From a checkpoint of a small transformer trained on Wikipedia.
Size: 21 layers, width 256, 2 heads of 128, MLP 896 GELU, vocabulary 2048, 15.7M parameters.
Architecture: LayerNorm before each block, learned positions, no biases in attention or MLP, tied embeddings, capped logits.
Each number is 128 + 24 x the weight over its row's rms, rounded and kept within 0 to 255. Layers, rows and columns count from 0. Numbers have three digits each. The size before them is the row's rms in percent of the matrix's.

# layer 14 attention output (transposed), 256x256, rms 0.0557, rows 85-110, columns 0-127
087:128129141159117119107165143152164150115137087093129132147103106114132123107150095112127126092149114138125146102140144136148156136157097083101147082166164136148142126128154108144120122149123072184071069163124147078134155113141143121148123143130102088123101096103086123121117108126125087187137068105121142092153121107141077120107109155125129150141099132148115140111127148154159081107129
097:158128151098118117096119130150150085105116097127124135106111140090150101123121111124133156148102122113137115090120089157112145147130110149157136141098189138137132116111136137120108122176107169128112107119093126113141148128108143159129163151164155150137182109113153125126109153153127176123130136109171087127124148131152142076132155138164174130133097146079099158110097138146111148103151
108:101080144135102149116133125116107089157104112120107114157110132115131107141113161101141124109119127131112148105138125113119138096138098111125160132133171155141108114121119132143088085169106133107118165135145146163125121133109139105137105143146148125164075170142138105134146123136143138137156108166094136150150138097140121161147121096103144116085139140160135120129136128106160085137107
094:152151130124167104103143176168111123137131132167155116090106116138094153159107105178127187137141130143141118160165153126156147094122133126114166149107139119116133140165112111147111123135135115148128084120086107116123130112108174121088149129118119120163123120127150097169135179122056142134111171139159120093097186096138093140121125068120116151144068126142096099062098085149134140139129
100:101099106123107106132156127105119158165118112111148134144147114135120099124138144134123153134134147129128150118102113136087099140135098129115118094161129127132122112165171122146168151120074104078116122145102135109148127172165146124184127110134164173130095118129143084098120161124124142078133130126162140086108127102125066150147146170129096106169159137089111124074170132124084119129093
111:124138154143163137117174154128160146101134134169095109116104081141117153096076130124163199145122130106130171144166115118173107156131107157137146171130182123099147091158135134116124120160123149132116159087109144143117123106118135112159125114132132142107079096118156100097128138123128092127122151147112094122153118153111134111132153141155097140151125150090117143062158149133149142112104
099:131146162145080120134128140138150113128117154149123106080161087123124163127124114124143130098173115100094116163179125154174152134108086141091179101116103159110133124136132101058140131191099127108143167110085105110082157124122142117145129128155066145106150103078111110142125127098086142111105104134151119111163117140104116145159100143177114107110118134119117137134118151119130117118117
092:140134122158115130139135128120115153114137127147120101143120095122121152094137115120179130129140131178105143136112096100128125117158093087131151096106136133155157131184138091145133136110122117061146105127133110137153132134183171151121160103111101154111134108083078131167147152161135112148118078123157105132143115117119114114102137127159097137112121129136147148158099131131112134196109
104:120148118171145093135100095112071119112137119151131128109095196107155150129105113118145117141125091156143110141126070110193134092130115145144108115118135112123102089154130127107097115186134129093151137118082096147160171129116128124129121139118140135150129082113163138130162150115121095116094152190142130105146120172125086123126137139109126140150148117151149122145123129099075142109142
100:131107142144117121114127109096146103132165123124114105093143131106121133082170132075127121145163137131108185162131141140170143105111151139115106161159144129126136178135175121105092114157101118139128087129137138160125100135170126151137151128131115109095161113155126154128120111121112147078131124085100195145134141148105094142148091061094117105128145096146138103119153133097122115084137
100:137167109115134171126089127084120124144136135166142119147127126097142166104125150164111135147128116074180151114115103116124114153150155116148141123084131144154111139088143145106123159133148158074164135111093100169123158110150127153154140106163060090140087117123132116154108130090144139133139136146162126176134105146117144148106115120141086114167084170144151122152113153195108164130136
104:140111103089112139099117167131114125134161145118093123134110170156110120113124159139116130137111119095147115089091121145121101104107116118131131179109136130155147123122097136138130111169094115135099088111126148128190144140195133079166090108106140105105137138173150130142125162139124126124106129133120154125070175122169144113103116116144151102132113107138093187099145098116199085089162
102:131127124148151119155122145166120090111147167121171130127120165116125108115111115131098110129138146106100111135131142140110150159104140152129113120111111128127118107143107164146144118164161162136112158131134115135133122128130142120147095094103157116153120124115131139103173132108152116152173109132079166122114118151113111107135139133135135122158141102146162117160132122156095114139124
096:147149156187122094116133164135137131111099147135097166137118147108104117148130115153091080079142127148124097131117125102132120134152122099128127107203170141125093164112088124152095143079156120134067112094121130141170126102107137119125103090138148161140062085156147119107168153137146158118130135160115134102149116127157151088147110159117146153165132135149146172073098168128143144137102
101:091124147150072151124100106140138137101152125141105093097160115139094134163119124118138139122110120097126126148116100114131145103121123159158111158061151172088162130126115120108138099122136167154085100164150153132108133104132117181135120125122084151149134090126132159144115152141154123135097118117110168151098130161136147145136122156166135130136130107114157124128102130130116146121182
094:161182072114119126102136181119110152159115123125122097132151154125146138160155117119102131139118113157130142111103162144120137114089107056109151091105191107154118062100133109118107142144086138108123103156150117131112137079104115132119148116141126129175157156119150113119136134148143139126161146155135122134156103137160182114150131120080117142112130105136155159096140110126154155165144
099:146156126134120179142097113103106150110133096105112080100165122147137135125157162133105095158149120144150099111138127131144107163180085155130129145078094131136127148129122106118117100136141145142097099140059121115129120131100080143123122125106137130114111102112121136134135106146115108106168143168154167154109137159123136126156171094166173124111129145093163179145137151133116116094137
101:119150135131146165144161123107110141139129087135129119149093107131141112148091137101155120138116151115118140106120123089132076137096104105110155078072150128160144188073121114157149127151113156148128133089144142122120132083132140153106166130169079136159105108107158122173133067114140154140160077159154154107132107101118119139147127158144123141099132099101126135167151108143127119112147
102:134102126133107112164107122113125105098124174134081149156137114106140151095110115112141158112136121138124144152170150119135145136154108157141101130118122125139112142131102212123107120087160115138118134176129103122135061157154127108109095134140154124104073146156090100111145133113105137084123150117128128136170134139146148173098132117147102074134147142131102151121144159112103124098142
100:144135170125129124131119130147150152088083115116129132127089127101138170134137155152138156120095126125115124126139116097164117152127107135182131171111127140117140135143132115133138108157086159176141124111137148161128154115123153105114134135156127161105136109152138119139084167126157154115122096147126148096133140169098117116136147116111159161150103096112097153113112118169117100103123
100:186106120106131117135161141134123131145093101166120155113140157131112110152100174176154109118095180134110120093107103088134127093099187137148117134100130132106126077098100103110167133134117121105137141141106137096135142109116129107146110104111130134104110108150154130097165130115128138107082121132134169177139159108145129165080139150081111121135128101129094179110159115151146094164131
096:131144158134117158163150104098127138130167134131116158138129181074090115137125120158124110148153135095147125115102146120103133144137166106092124158105158123104094102133132109106158136129088139104092153109095152152111118111116159106148127138151110119156118079130161123109125151136148122091133133116179139116105144108140131126152077166118134104135153097162121091135168154140139162098119
107:105148129116141106140123144134148143119111122136165127089075089119138129087107147095133109100081143134097107094110130108123110122167121126149100148115112151127113116096079169170161124141150124157065142109152128103129173125074129125099112149150154117092097112139138144083120139145140105161150122114152151121106155148120153113131172122085156174110126147128126167120149099112156152156108
099:078147167130144151159149124140121123137204120139138087137099092126155133099102100139153095109162123131142138122114136104121155131119098130161079160124148106135139116117125170150165095078152100145114137128118128141148118121134145137132104117186128074139153151114115160109133176133129126137156109136145096111124116126110090156102101119128128141110115153074127133120129145117104109150120
103:099091142160155128148154129129137073099162136104115118145174112132114111099108141121098124143103175093093110155137126166121131132135143134116140128133124156116132166124192076095125140092109117155114145110120103112122158132084126151160104118143118147103125161094140128085123166126137132122149148112118088151093123104122148119160128105164131121134130168079150113146160146135111141130101
103:175167133108088160126138133162120107096152110118126138125135148131116118155110090143133130129110110085165114125095153096111180139129103128120111136139172124094100132130121125144116126121131175200119121114084146123097154140105122109156139149164170158114099137165141135107130141145107105111124101098133144092143123146130139108130142122126142135123133140151109168101150115146143129104145
# layer 14 attention value, 256x256, rms 0.065, rows 86-110, columns 0-127
096:196111118136139158140132136153141126131177105101180155143113095149126103118149129132086119138182129140138142109101178095128122098123089128108152120150118120110123116173133080126133111139098102133120146112142140136123118096140100091138138074126148125137116184154140127117150154137100129156135127142106140120138106125179119114148134140101083095110139114197149173133157135158150137127107
106:147149112119112123129111127153092091157098167106136148109137121137126143140141115154073105175139109167158153099145125190161101192115165111159107140146118127150120139124137153121114131113139114125140125130135115133172136087152107085097114119108134139073155097147142138112151139076139113145132165097082147106130118104140128140094130143180128137167142113134114138141140115172128136112118
100:165119157169127126138127099152132070141095168150088145136162126129149099108119159150133128084135146132103127152142161146134134121148115170140147170149107169139136134097127129137117128096109134140143093134141113154140122120134135146139112105152144139109134114115100155109153097123126114143117081142083115148130103147082177139074114134163127111144169122126130152172137146163134072076130
099:162152128109134140141140129117141161096155134132121138107123062107101175122116160146133062108130125132101105129117135149132116145115127162161166159131100139156129163094110130122084092149135115119098113158106141116123142109096136142103143128160108129124108145149097147097137098133122085177127151139113117149113086119145126154130150118109092103132084101127118125151145137113139173166171
120:180111111116097119109087136142142126139131137126136130122118114135120157164164157126156094159155141169131107134125116104128116149091162146107145148115125139102067173128120105093185113091097103132154107121100102105147128114114089178090122150097129163167118134107077129122166149088147143142169131113147150099087121092123122152127121126113155101121111160126146099105093149151117082116082
101:094169126159170115188144136104132159137165130125140103190109144145064115162116149118109103135093153135127126135134135105083127138114161130159129155126137121109090141108102137156130133096097109140143115115137110117115140105114086135140102142127137132161142136187155132116117120124171132136146132135138123116091106109130134107139179099103121126106139082138159139098089149124118146089128
099:120086107118184119115117112155166127135108122134137144118119145154096113145123154101125141163126145078116080121143153139138161191124175146110151119149108107152116121094173139140130100136163112152118094152090132162124186101083084099157139154125142138134125137185132121062106089116146166093123148133122139136080143167159114132150094101090129153153108117116104119131126108136115107085135
107:150152131108131157145116157141204149115095109136080117080128106146115108144146107121135154143110128100133142141132124139105127165123104125142143109141109158103147168077132107147099184126109147152123094142210124146082060090149103126116112125109134133130095133143106138163124129152124129149116111087090115129119128129142188096109126132119088133127132118113136117126112111134131176127135
104:106124138139165134169121147095152144062087089143117142165131091126120150151054095115138132144078115108134107168163123112101139147121138104118127159172174117100118081120135146096107150131108127107100125160090129127136186109118160120118116158135138128135121128142116101152101122120127094148116151136154095166124120129137119132153188164114140139116112154062129118115082091121096102124112
099:127068122145123102122136139178126146159114112134185143068129133150095105093142102109142137157129125111102142157129140141111119114106146134118126148144124087104142099093161105163143154144138073156106097128160152155156149161110110093093109177144152165192163129120111075092106138160125115163125142093097122126128158096146132088096107116128133171118089154148119135132130077081142123146140
107:111152158124123137129148142109157136136111152129153139130145116137121096155145084156080136138185130162131147099205187094146142145145108109095134069118150146108132117117166123118102103087100139135165125139087105100137124106096159159105114115137108104149134127094125131114189117133151131169122134122107127115127145136104147155186153116127091127129194137124155107138122109184134138153123
101:135101102095129120109140123123088145120117123126093149132103172145143097137134132115133102122085094117159109102149109109119145107115103109134160081121123130164129118117135126066149138094130139142125126117148147135082071127077112127147103212130116123122103151143145102136103131171105162126179165125167104164106123140095131141163109128116142121085155146117126139095111120124161139129118
101:112123133107098167080123104128156147143155150103160158139126103170165125111109144164155162131130136115141121148128129145142146121132115162187133137128138142091152126112097120111096084143084111118170166143144135136129110158136126106086107139086128114130140148133145107119129111111164154141128128111151122162068097167079112160117114091090082137112177148106111129136179134145116126110148
102:151117145111133107135162139121162115126137138143127140142129138136168135129137133121119115170136170103109145156107147124130113155141112155148158126167152087102130123147135130126122147126124156130166174080099115133137099152123077152160159143105137124150147122117110118171086123126112104108137115133158095134113155150123082124131160131105149140111095117098118131129094162119126110134073
096:101149198091137132112161096147098128096111124119156119143144093141157127090116111106126171132144145102132130147130139134143128127186140160112111186092111159163153130135108118130082089105158106120133127119132141104120152123158102142148104103096134150121093133096129149134117147106109154154119117132131148139097181143105145138142101129152155123141135125160104070087100155115105139086153
098:117111133108134117117180147144160152105100174156136124094120154136146112122143139111120109182127116100091167106117095112119130118121191094138163144109156110140149076135078135142138117126127176150117142113114132149138091116115150133158108124159117105145143122112142140108099152157133122155109122092141123107116149140132105109195146124116090147105164108157118133108109136139182116152090
103:130098138144092109075088178147128107163097140127134145110156078164150134109125133137115100128137110156080154145105130138093151145155112125165115133132116117109097112155079115112113147073188108122112142116139091147165088147149094081113119144107148176117174101142108130113129120118087115142102143102095131127151157128141139145096088106135174149093152112119122127116066137100132139136112
101:131130135094124163089149103127132117107181126160160131137123131169115162133103174149108122138152119137165114119118107132155137100131174076116136156116125161109130144109146115132165104141098139131144129128109148143112170141109122144130138155101138171153157130103145108154147113126148094133150107151120099153122113133109128096158099092118099128115151117115107101145142093131103090154129
100:144115090142109143141138148127113141193148120112100103151169126187113078122081115130127079161156128150140133131109175124099118121129106148111123146123148110141147118118074116116139140125180128151137143131103121126178165088138082153105128115098156137162142109164130146173150140118132115155121131089154124107061138117160080129117115130124107079102157168116143154131099146120116136122059
106:151165106130134098084134155122164120130121141116162149134155128123143108140139077136127117155154070126120129126155108106116098142181090140125173099119142164154107120133130116155107177129117108120161104119169156142155109141121100160105114121172114146114125134107093104115137123167118095172169120122088156113148125142120138157129150126134114147150085133123130096084144128101184192125137
099:118102132167129116106142134140170140145127124088117124110123108100160121128152122121121097130073131135149113118143109147119149117118135158146117109147117138098139146082150131121090113151158099096173132147126125103110099119192121115092129113119109122115137128139102125112071121136103123161165180142101138125137124131123111148120185087129159124113127082125110156156121128110105154145130
110:170119102096134125116164177089124115145119163118130161156112151143126090140151104134099150141148128108124156099094123137114132133141070124134126100128157133152133127134144102100106108126140174094189140149136115117114130116187117155111165127142105122132123172167113148120162145141110137138097120094108141132129109102133125132115087156153150056144151137138125130115142119199105132095117
103:110119099120104125082097166106091104120124165138138200144148137131103132117136141115122121113102133116132145115128113135128121147132122143117154104119133147130124140149122128101150128216100139143144148150161128084106137144154116138161166172123095153118135117124135114107145097146123104146118092133137113096112127126162134143152139149122164137142114099128147133132153117111121116153163
114:137108148052117147144140084133110167151139159082115170142075136123142179155161150102146102104098138175137128111108116108095092118080158069111124108115128094100129092137086188139152116144110142133098136136131129094117128123120121116123134159145124131131093131144106108132153139116140139165114102179183152114161083139133086118118154133173168113149090130122129117113163103107158112158111
111:142111080167130096090141136138136143118099170116152134100129116142161129143176170165124137116174137139141151123187118141135117117117098149094117138102097136117150140159111134120114089120117072085116129128135110148125140118157102181124145103173079111145115118127141144115108097104135169158114129122115093153125141107146134080158126107083077137099108116176123091186127129147128142152167